From a checkpoint of a small transformer trained on Wikipedia.
Size: 13 layers, width 576, 9 heads of 64, MLP 2304 tanh GELU, vocabulary 37265, 73.7M parameters.
Architecture: learned positions, biases.
Training: a variant of Adam for these matrices, 857M tokens, 6536 steps.
Each number is 500 + 50 x the weight over its row's rms, rounded and kept within 0 to 999. Layers, rows and columns count from 0. Numbers have three digits each. The size before them is the row's rms in percent of the matrix's.

# up: layer 5 MLP up, 2304x576, rms 0.0224, rows 666-725, columns 288-335
# down: layer 5 MLP down (transposed), 2304x576, rms 0.0127, rows 666-725, columns 288-335
up666 105:482463509429436560447430462465486476425503517446439538520465661549541494470520392491548542469490576453506448516437585495556515570501523533463485
down666 121:442471587502492482550488578514528457522500482519504517546485495537555589570441469487474482554637530530457489465532428600491502468500442534436524
up667 096:537508481560459525576448550549472561468480484531434501604475569489452487540478552431508467476401468444453582479434451533610548453523525488479509
down667 091:439617516514522509533420511412502421490462639536469449433506500532511529483463456531585383447528528501495448468455519513380536466547406506547494
up668 093:516541474531551509515511523551470466525497431631623544487495497483395485532509434568516485455473502545549566565514426504562500510395435477537534
down668 078:483496470499460522525533449439464519544466483501528483486473443460521519437489481515513462600470507516543497561492523500541552498457547428487551
up669 099:478536455448476474493501443568523453524514529472540494502568474509492514449526391523440573495465522533507511556418485521462547546440462556591459
down669 092:485445538413517585539526487556479506480583501520531445494496506502486445494472484527620400494546454449517528502462516452481426480541488503433502
up670 108:597475474434465522538464498497531465454517464516519486481471527591507622478543493492381501544552565472538436539443509507604544491471596574534531
down670 106:460483522544404471553396558503469460484556437491504548423532520552452560584449517507499483561446430533494462514514506548587550582515547400554478
up671 107:502445514481534542535540470503519490467501494511494445535482432538478609505625485506471532488520492381472540485470484471495484534473522461522505
down671 112:475558536527422507564546578557544486488464589441525466540530474532532518510422511577461533620517509483525470464544427427551505508465517479438448
up672 099:542513541496490601491494514556515412536498449518543526438535543478502515541548416422514548610468537481510440521509528536480444646473499486524621
down672 092:519544548499503493516525433541409456529521451522336547568532396484496529531388517445537524381529489538520525453505468561527501396511452491421469
up673 102:528489501433577449608517488567488498548499493499447505414543490475501574565575497541540523498545446414636525419437529474586477538412456418493539
down673 095:469488514436475479519520444494532488440513555554436480519494579506522533497434524544503505470587476435539578489426530551581482500498534529492483
up674 096:458491468486475537494487492555515509549555470499637483531514497522467486532469472625464495575458519584469490512595606492467465436484483516483470
down674 084:517576466559418460564516511441440544518564573468531412501512533528535517466434453435501548424475452583499497455553560559501536445566433517518497
up675 113:484625530547500534542498490547486412499490434492497533527385492542511477429491508481477486539516520502501579451522536453541420460522558541485488
down675 114:513542497599505427503534648530513540479521540566516572416504464457527510580408509528562508511430555542461466533458432495508510433575512573369509
up676 065:492517549356507508385450446467468451468455504481557472540455504510485596520538494522503505451567520403592499481438572517556475479438519513475480
down676 069:521517492543497464523498569483512454538534533422608466480477513474517437595636507445482502573523476637421491580494461482455470541515500498571458
up677 099:512560475498500497494457542574386556539456574497473538550466573407441567587416529569539538471454387476539452589527534622529439416479540463466530
down677 094:533518536469454512548539502450499505505472560521474492551477507519483536518461476520398532536523470437487485431538503535595512554541500511512549
up678 098:514494489510505423541540431490467441512389452451494483487496426472531489485466519420492530480482509450467435499533559445527441523504561515612504
down678 079:495591505461445476524530482492471460525454484476558468472452542465499487574575581479522573498532386499475449480444483630445447469533447514479444
up679 088:495512591424451477410498544437502501549469512524416519598472489472430548476489452448569510565420444562462542492524470443511511504437514532493537
down679 091:495526446522528502516547544531413459533514446451484437470515456240593517609567492532544501514505571534497504463571472501428547467550545484512467
up680 093:549530503484502600497563438473472520487487444536491560559552434421452496470544566497431395489564523547536465422514454558569616428484433456534565
down680 103:452468504542537572499529541495507557527473530457447555451503443475490452569481511396476389461486466527554481485467563594495499546419511520447578
up681 092:486508485455550522458383476509460471492552513522577529512651526475518573551504474557489559471480578591456544573429575457436537454559509534504529
down681 092:510474551461439553503477459524528566503493404490451505458426485485526477433482535510601485410519415467486556412510473519549520575491463456556524
up682 116:443508537426584538519538518417464407510520392532463496459539592426438506591484407625483456529582494518459448523436462528478561615346538463522556
down682 130:526466421445475567482456435564496605516519490432450525494531490550468513460485485485401581472475448493527497476358532554558451453526559433449547
up683 084:488535448481508626472539549546462481462480584529501445374584546585450518394418550548517526353519517506625489503501472501636480496490496554520453
down683 075:564436499529457508462529422492470510543512458426525447614443470429490420499572553506555429522567538512506522568473468491378521586428536477511598
up684 090:483508516547522486618518456452416485469473475459559543556520487517482465499488439454403424468485551498527570461398585550562511522420530477462461
down684 080:512549470516452449426533567536616521433535481565520531498497484577472538488532463455612586551416422545573533522553457506416489490474458484580550
up685 108:541518547463490553488480493538521494529535363474478530454476517469447517542507537492458489552500501577426545447482495520482589420510510533542427
down685 107:533468436485483546522433530505417539445507469598462514510548461444450488427418506455539512453520495489549494456576399474550534511460552544493474
up686 095:571493430445451485562587508627485526473545465512485462460469519420499543414495528537467517482448500512503511399515439487566592512555526529552521
down686 090:469494520563442433503510538519466447456514548552476479520485464450449406594534494519544488591523548352412490475485588383488476552497545530505540
up687 102:484514505467441602470451475551442513547494567472600533445428544454466455521465437561591486536564492486517541468485460480533494474404452574548491
down687 081:489521569543522516612507508501559513503414479483512547476457496551511535587450514546480482428548532457565510414549422501550486501568380504504542
up688 104:556480512510499539516621515459495491476542492511526373486569610495485539626628536463447576469404598529575528475507425546516521445502494442515584
down688 096:462342483476441436479530414473522411550490509465521519594549453471468517346502507557490448543458477517632431473573547416491455490579487585422462
up689 092:435425554467520631515458455542477421456568423574461459489470519506542507473482459511480534474474508494538503537538515455437489461437467508592541
down689 068:482580517413511495573500456505520470456577436470478455509452412519512529590475466492431450572563518500424446440459534583525538488529475487466477
up690 102:594534401471519542480514475543469467499429449532537420508504581417512467514542528553504524436518402554536518522492430527461539593451581498480586
down690 093:470462434469507461502519553525469396501460488504473491590473506575514457492394464511517522540405416496501434472577579478465437523511580586553525
up691 097:458379513412449409470514437515483493544462509473533505514429484456505491514582460539535507517511506396620515499494521482569519548502391445440570
down691 089:401474565442489650585481482516507397516526550480586487444533507537438493463430553506664490482472405518377515536431565501582557449460431547563590
up692 101:545485549554490519572546510441546484515359480564566423501436579420502501573456442553503497624498457462445539508529517434447418521519543464495473
down692 107:529464549526423480473433551399587511490470543485439496433466503560521538552435562519421437519477566516460525516456460604484549443517477457500491
up693 087:530508511487507470517569559496435458556533521494530482492519667410520430519473481555421395478539470614591440535439404457478472518581453419508503
down693 075:486627484463468500564405478459475448459493535572456538554522535508482530479454466427478570578520518409526513540474618490499498470485458526526574
up694 118:522483504334576527479462518448452538462478471546539490552572516529526537508537554542527528626534490525572567483484525456502446525477517438564438
down694 144:466544454503509506452509492527492468462529511530575528545571520488483449494389537483555478550467373575530467568465540477595462516584514472482509
up695 103:471407488366518578516449537496508423509441525566547565492538637435407441467576463535606555537469548495483543460525537450473485493443565458517566
down695 116:522540481570546473479514442452547438541461530506444538631570426506441554438474514473405460511528546543486431557539559560472486545399463570478570
up696 100:526520543477515469519459488511546475447445567471516466472493594420549421454474458451525579415501481573432560458505538572434530465493455512552368
down696 097:427534564501455515480441536481521497464491592558480489486449559482464514555542484393525479534526464477509500481592528411522418593501535464496449
up697 102:604443536401574576520534523497516570466533593504594536485466480411525541487496474523414434505595562521544505441532457439512442538463376547468536
down697 087:470463452503520464474602516630560442430542450478479537513533469625479516580601525458530448506496563527468463491578463477471561462515506492515489
up698 073:490509422432577517485512528461471473448456505481556563433473511425487491480513558424519620551495521397562435485401549554540462420557448449537501
down698 071:520542516595495593446477578462464553599586470509447355493536457423473528545574506555462485491563450431504465499545405425473542428496483583515557
up699 101:471524460434449535533480504524551513496461568485579603464489492466494494516478457497435527469517595455578508485432545475592513504476406450434495
down699 105:495458500536497512521572468560529544488494449524543508588528445512492538408502509523534430517507473526439429419493478428469530586595419512531607
up700 105:506389500420532557523516498481502447557507497545591624430496476540519494511517436546441539425475546459421444452555520521505509516503544460447557
down700 110:410503435499514429461517439452408521492387459435527430570496504479607568443536522537484565539542454460417464533452567405518448586550508452509542
up701 094:590490434421477532548601491473488482505488619496545517447464490445497548633446412470537402503548506482453417444509565479510515473455394429526521
down701 082:494489561423458476492379524528548502476449559595485485590507534596536486481566467571570531484482528450561477572578410458560413594484536458556453
up702 098:452473501555533447560555473516537489539455529514453461488510550471483570517535503492484490503468463545519539506521539661567448504421501505517539
down702 110:480585510511535572489419525551469532457493548500554526496457479488505521482426501487477485553419477494484425564539497469447552513529527580463474
up703 093:494334572452529538585493474563455459578472513499571564508485502494464565436562519449456529483521458477605531467555470475544447513442425557484471
down703 110:599552424523555564467588507494530567463586512530432422540521388384504464520418498527644492481495482457503501577437498597497552435524597478418479
up704 096:495516533426450608415515404556500540460541476502364530497531472385497488528485482520472386574520462578491423434474470531477462417490553468492544
down704 097:514554507551552473601483479392539568566495515537452474583458536400441501417440472483522503521497494410507549500495505570449487538429485460546507
up705 100:569512515475569473518517462436559525482540492483534500471430471436514440523565462539463441518609510547565579471578464507522436464442484426525475
down705 097:448507446436405425529509494513407471530489468571472471505504597555470533504494638520516536517439477480456471446427571586491500508432539470527483
up706 104:508561430509448526557498484594509372470439426558619517482511550490463542547514494534477534482388440466420328536515582516540555524488454499488508
down706 080:538533446536497461465510443518489643463545507510530494441500638570496490583623534496452537578606546461529482440525444359529502560563426540590457
up707 111:514436567449409371460547482567422459550598458527542477472550545467524527532404388536469508530399476474502457502549516563509518572411506522551575
down707 140:454496477493569499425515404518509505483504575516506509581469484401545568418510480547562442501515505603465492523460477572567452444488533475499439
up708 087:416485516512561445495443485589370496499450501495541576502518533460471481532545485523439357496481491476476594512466508581489553534429526553456559
down708 078:510496521496470475524541590524486482547511461450548515465532531454577397469525549542426483551522403460482501520521542590582553497443465494492532
up709 095:509500570510461538548557481458455563559486475491460469501627492443544474346448430626514516524504449481514466515549554496527576516455512431491452
down709 077:503429510499538510419561511505528455463496479495450515571510443507431512447543453497498458475466559429474504398398506464541458412447436526505497
up710 103:481451544451461475546516379495351471532532434520454487489486559485476551485443478579458567498479566561640456577551465533493566474522481526638483
down710 095:454411549490485541547577541514473480505496473483527533518512524452502530569434494547516502544558529539466428530515515437442499505434503415521497
up711 096:448546601526569491517440495556543517423579467483544504416429456467472448529609525508426509449611565464568621500489488541481454506519466493449439
down711 087:426580495478451458488527426523553501524376332466550688525567508555471489510604459474412459406484490439572454501506442530400549530598453410478508
up712 096:477566520486591543469551449488501514528621502544446478571554512411446451458481491555473480429517548655410408481607484517487503447451509485516478
down712 113:510534546488436585458465507495491479435429426487559503407566444512519526557489440472535485474389522459457470488588497433518474586530434631643448
up713 088:515384480529436482548492490500506426463447561495517511515477553488470470572406517501461514508536500581460447529433473543551503535445456453476475
down713 102:483548510434468509508543566472517552524553434570476512478494461562387503392539482522624483491565410483539607474461469547628520405514415520499501
up714 099:561538571475498465459524441505487397533558454487563463486491471434443571515478481562562426623561503530548486482613483568469533418467407487510459
down714 092:468529393470380441568428557535423532449450542564551452500473415521461458551423526532498573444427439394527410558616558482493469490484521463482543
up715 097:472441554477508487460551458540530532464487510499404534435490510427497550534393488574500567417443519524580511462501468544607512490445508384505504
down715 099:526516481529620432446558496371545487464535566504604476509526475491504444482572569457579430568431490472426451398467554459509456458493483491554464
up716 094:449439521466562468496536492555483539485485455533503424410407493517488513455538540480368510494438497510436522521505498584556505542447446498506479
down716 106:496515477515506549554508544489463550457538488564513467478538561482490482480471532498511567591585507480461465468454507559490543457486540620502541
up717 098:441588494550464518452497516533439611529476485519419521386522555496499504540623436417501430537521500493482470457449475536537505508394558511536581
down717 091:463530543485408519549473486457425561528420486503542518525547365526565474493437512576494553443532491562498515517519473552585470474480500482418437
up718 088:467547458446531432552582433589539576490494497537462556525511514533465634464495492460510507529575423566557430500509505508477550451520492582507507
down718 097:468470537499391590542424548467484493544515421478586452474533508489521448494498533519489429526443456521530504519450513440451481526474490374471500
up719 104:476483554441469460532494478606520463536598491518531427487565561500489515490576466421466444525517524504599532464547512556464429497516526464480441
down719 103:461523584454539465457545530513494580571420504514492502432472478532531494487433477545537482390435480480507538404491531479556431423439535508476495
up720 099:517421542504616417510663493491546422506547410465476511595490467541490536527565513442413446637508497541516528483541538550510483494549477464559466
down720 079:565524460543468454494411483467525529429501599501497538474511535521587425507458483543499503505595428469569522565507481416424558537439554551483536
up721 107:453509590526541587570561435492450453451539470509552636421445479563464447441418511487584459510572494547525536524460497493500470492429531438603593
down721 112:408555525547478486497489476463499454556452450503456500479446532544572493594547546545515490502486505486485498516487527428535464530430474555446420
up722 095:472512544504458514521507420561453565479510552492438547508412507446424451399539418433502513448513542463505556474463506526492491531438531564502520
down722 086:558437564365470527548434536444574521487538565519439467520521496370468548541546541512446462439426582464527506565497562455561495428447522487462501
up723 084:583430461496423498582480500473574441477520466431402478484531557491475555457504448575470651542472595554507528543570448436502547484569443540565488
down723 093:429494542518497443476490473604398523516569509530546555495528443599571502528478531453479435459514452427536480498449529506501518518488597480452551
up724 098:536501536471451528544468509586515560487453324484417545460495500493443536565511498434487572397501505566503417421520538577462395469496430452497415
down724 099:539470457491535491388507440451494487536475555480505561591431536488533526431520487544519577523475510451529543472558443413515517479555544499560451
up725 099:412547511449483563473506435485412451455513512527542512414482450471557565567466466502467444441522548470462519575566539518541518467496455474502487
down725 087:503406456587452508478443571550531446551564515471523484495561556648457400465515568580516520600565580495467523491561399499512543545573497407556495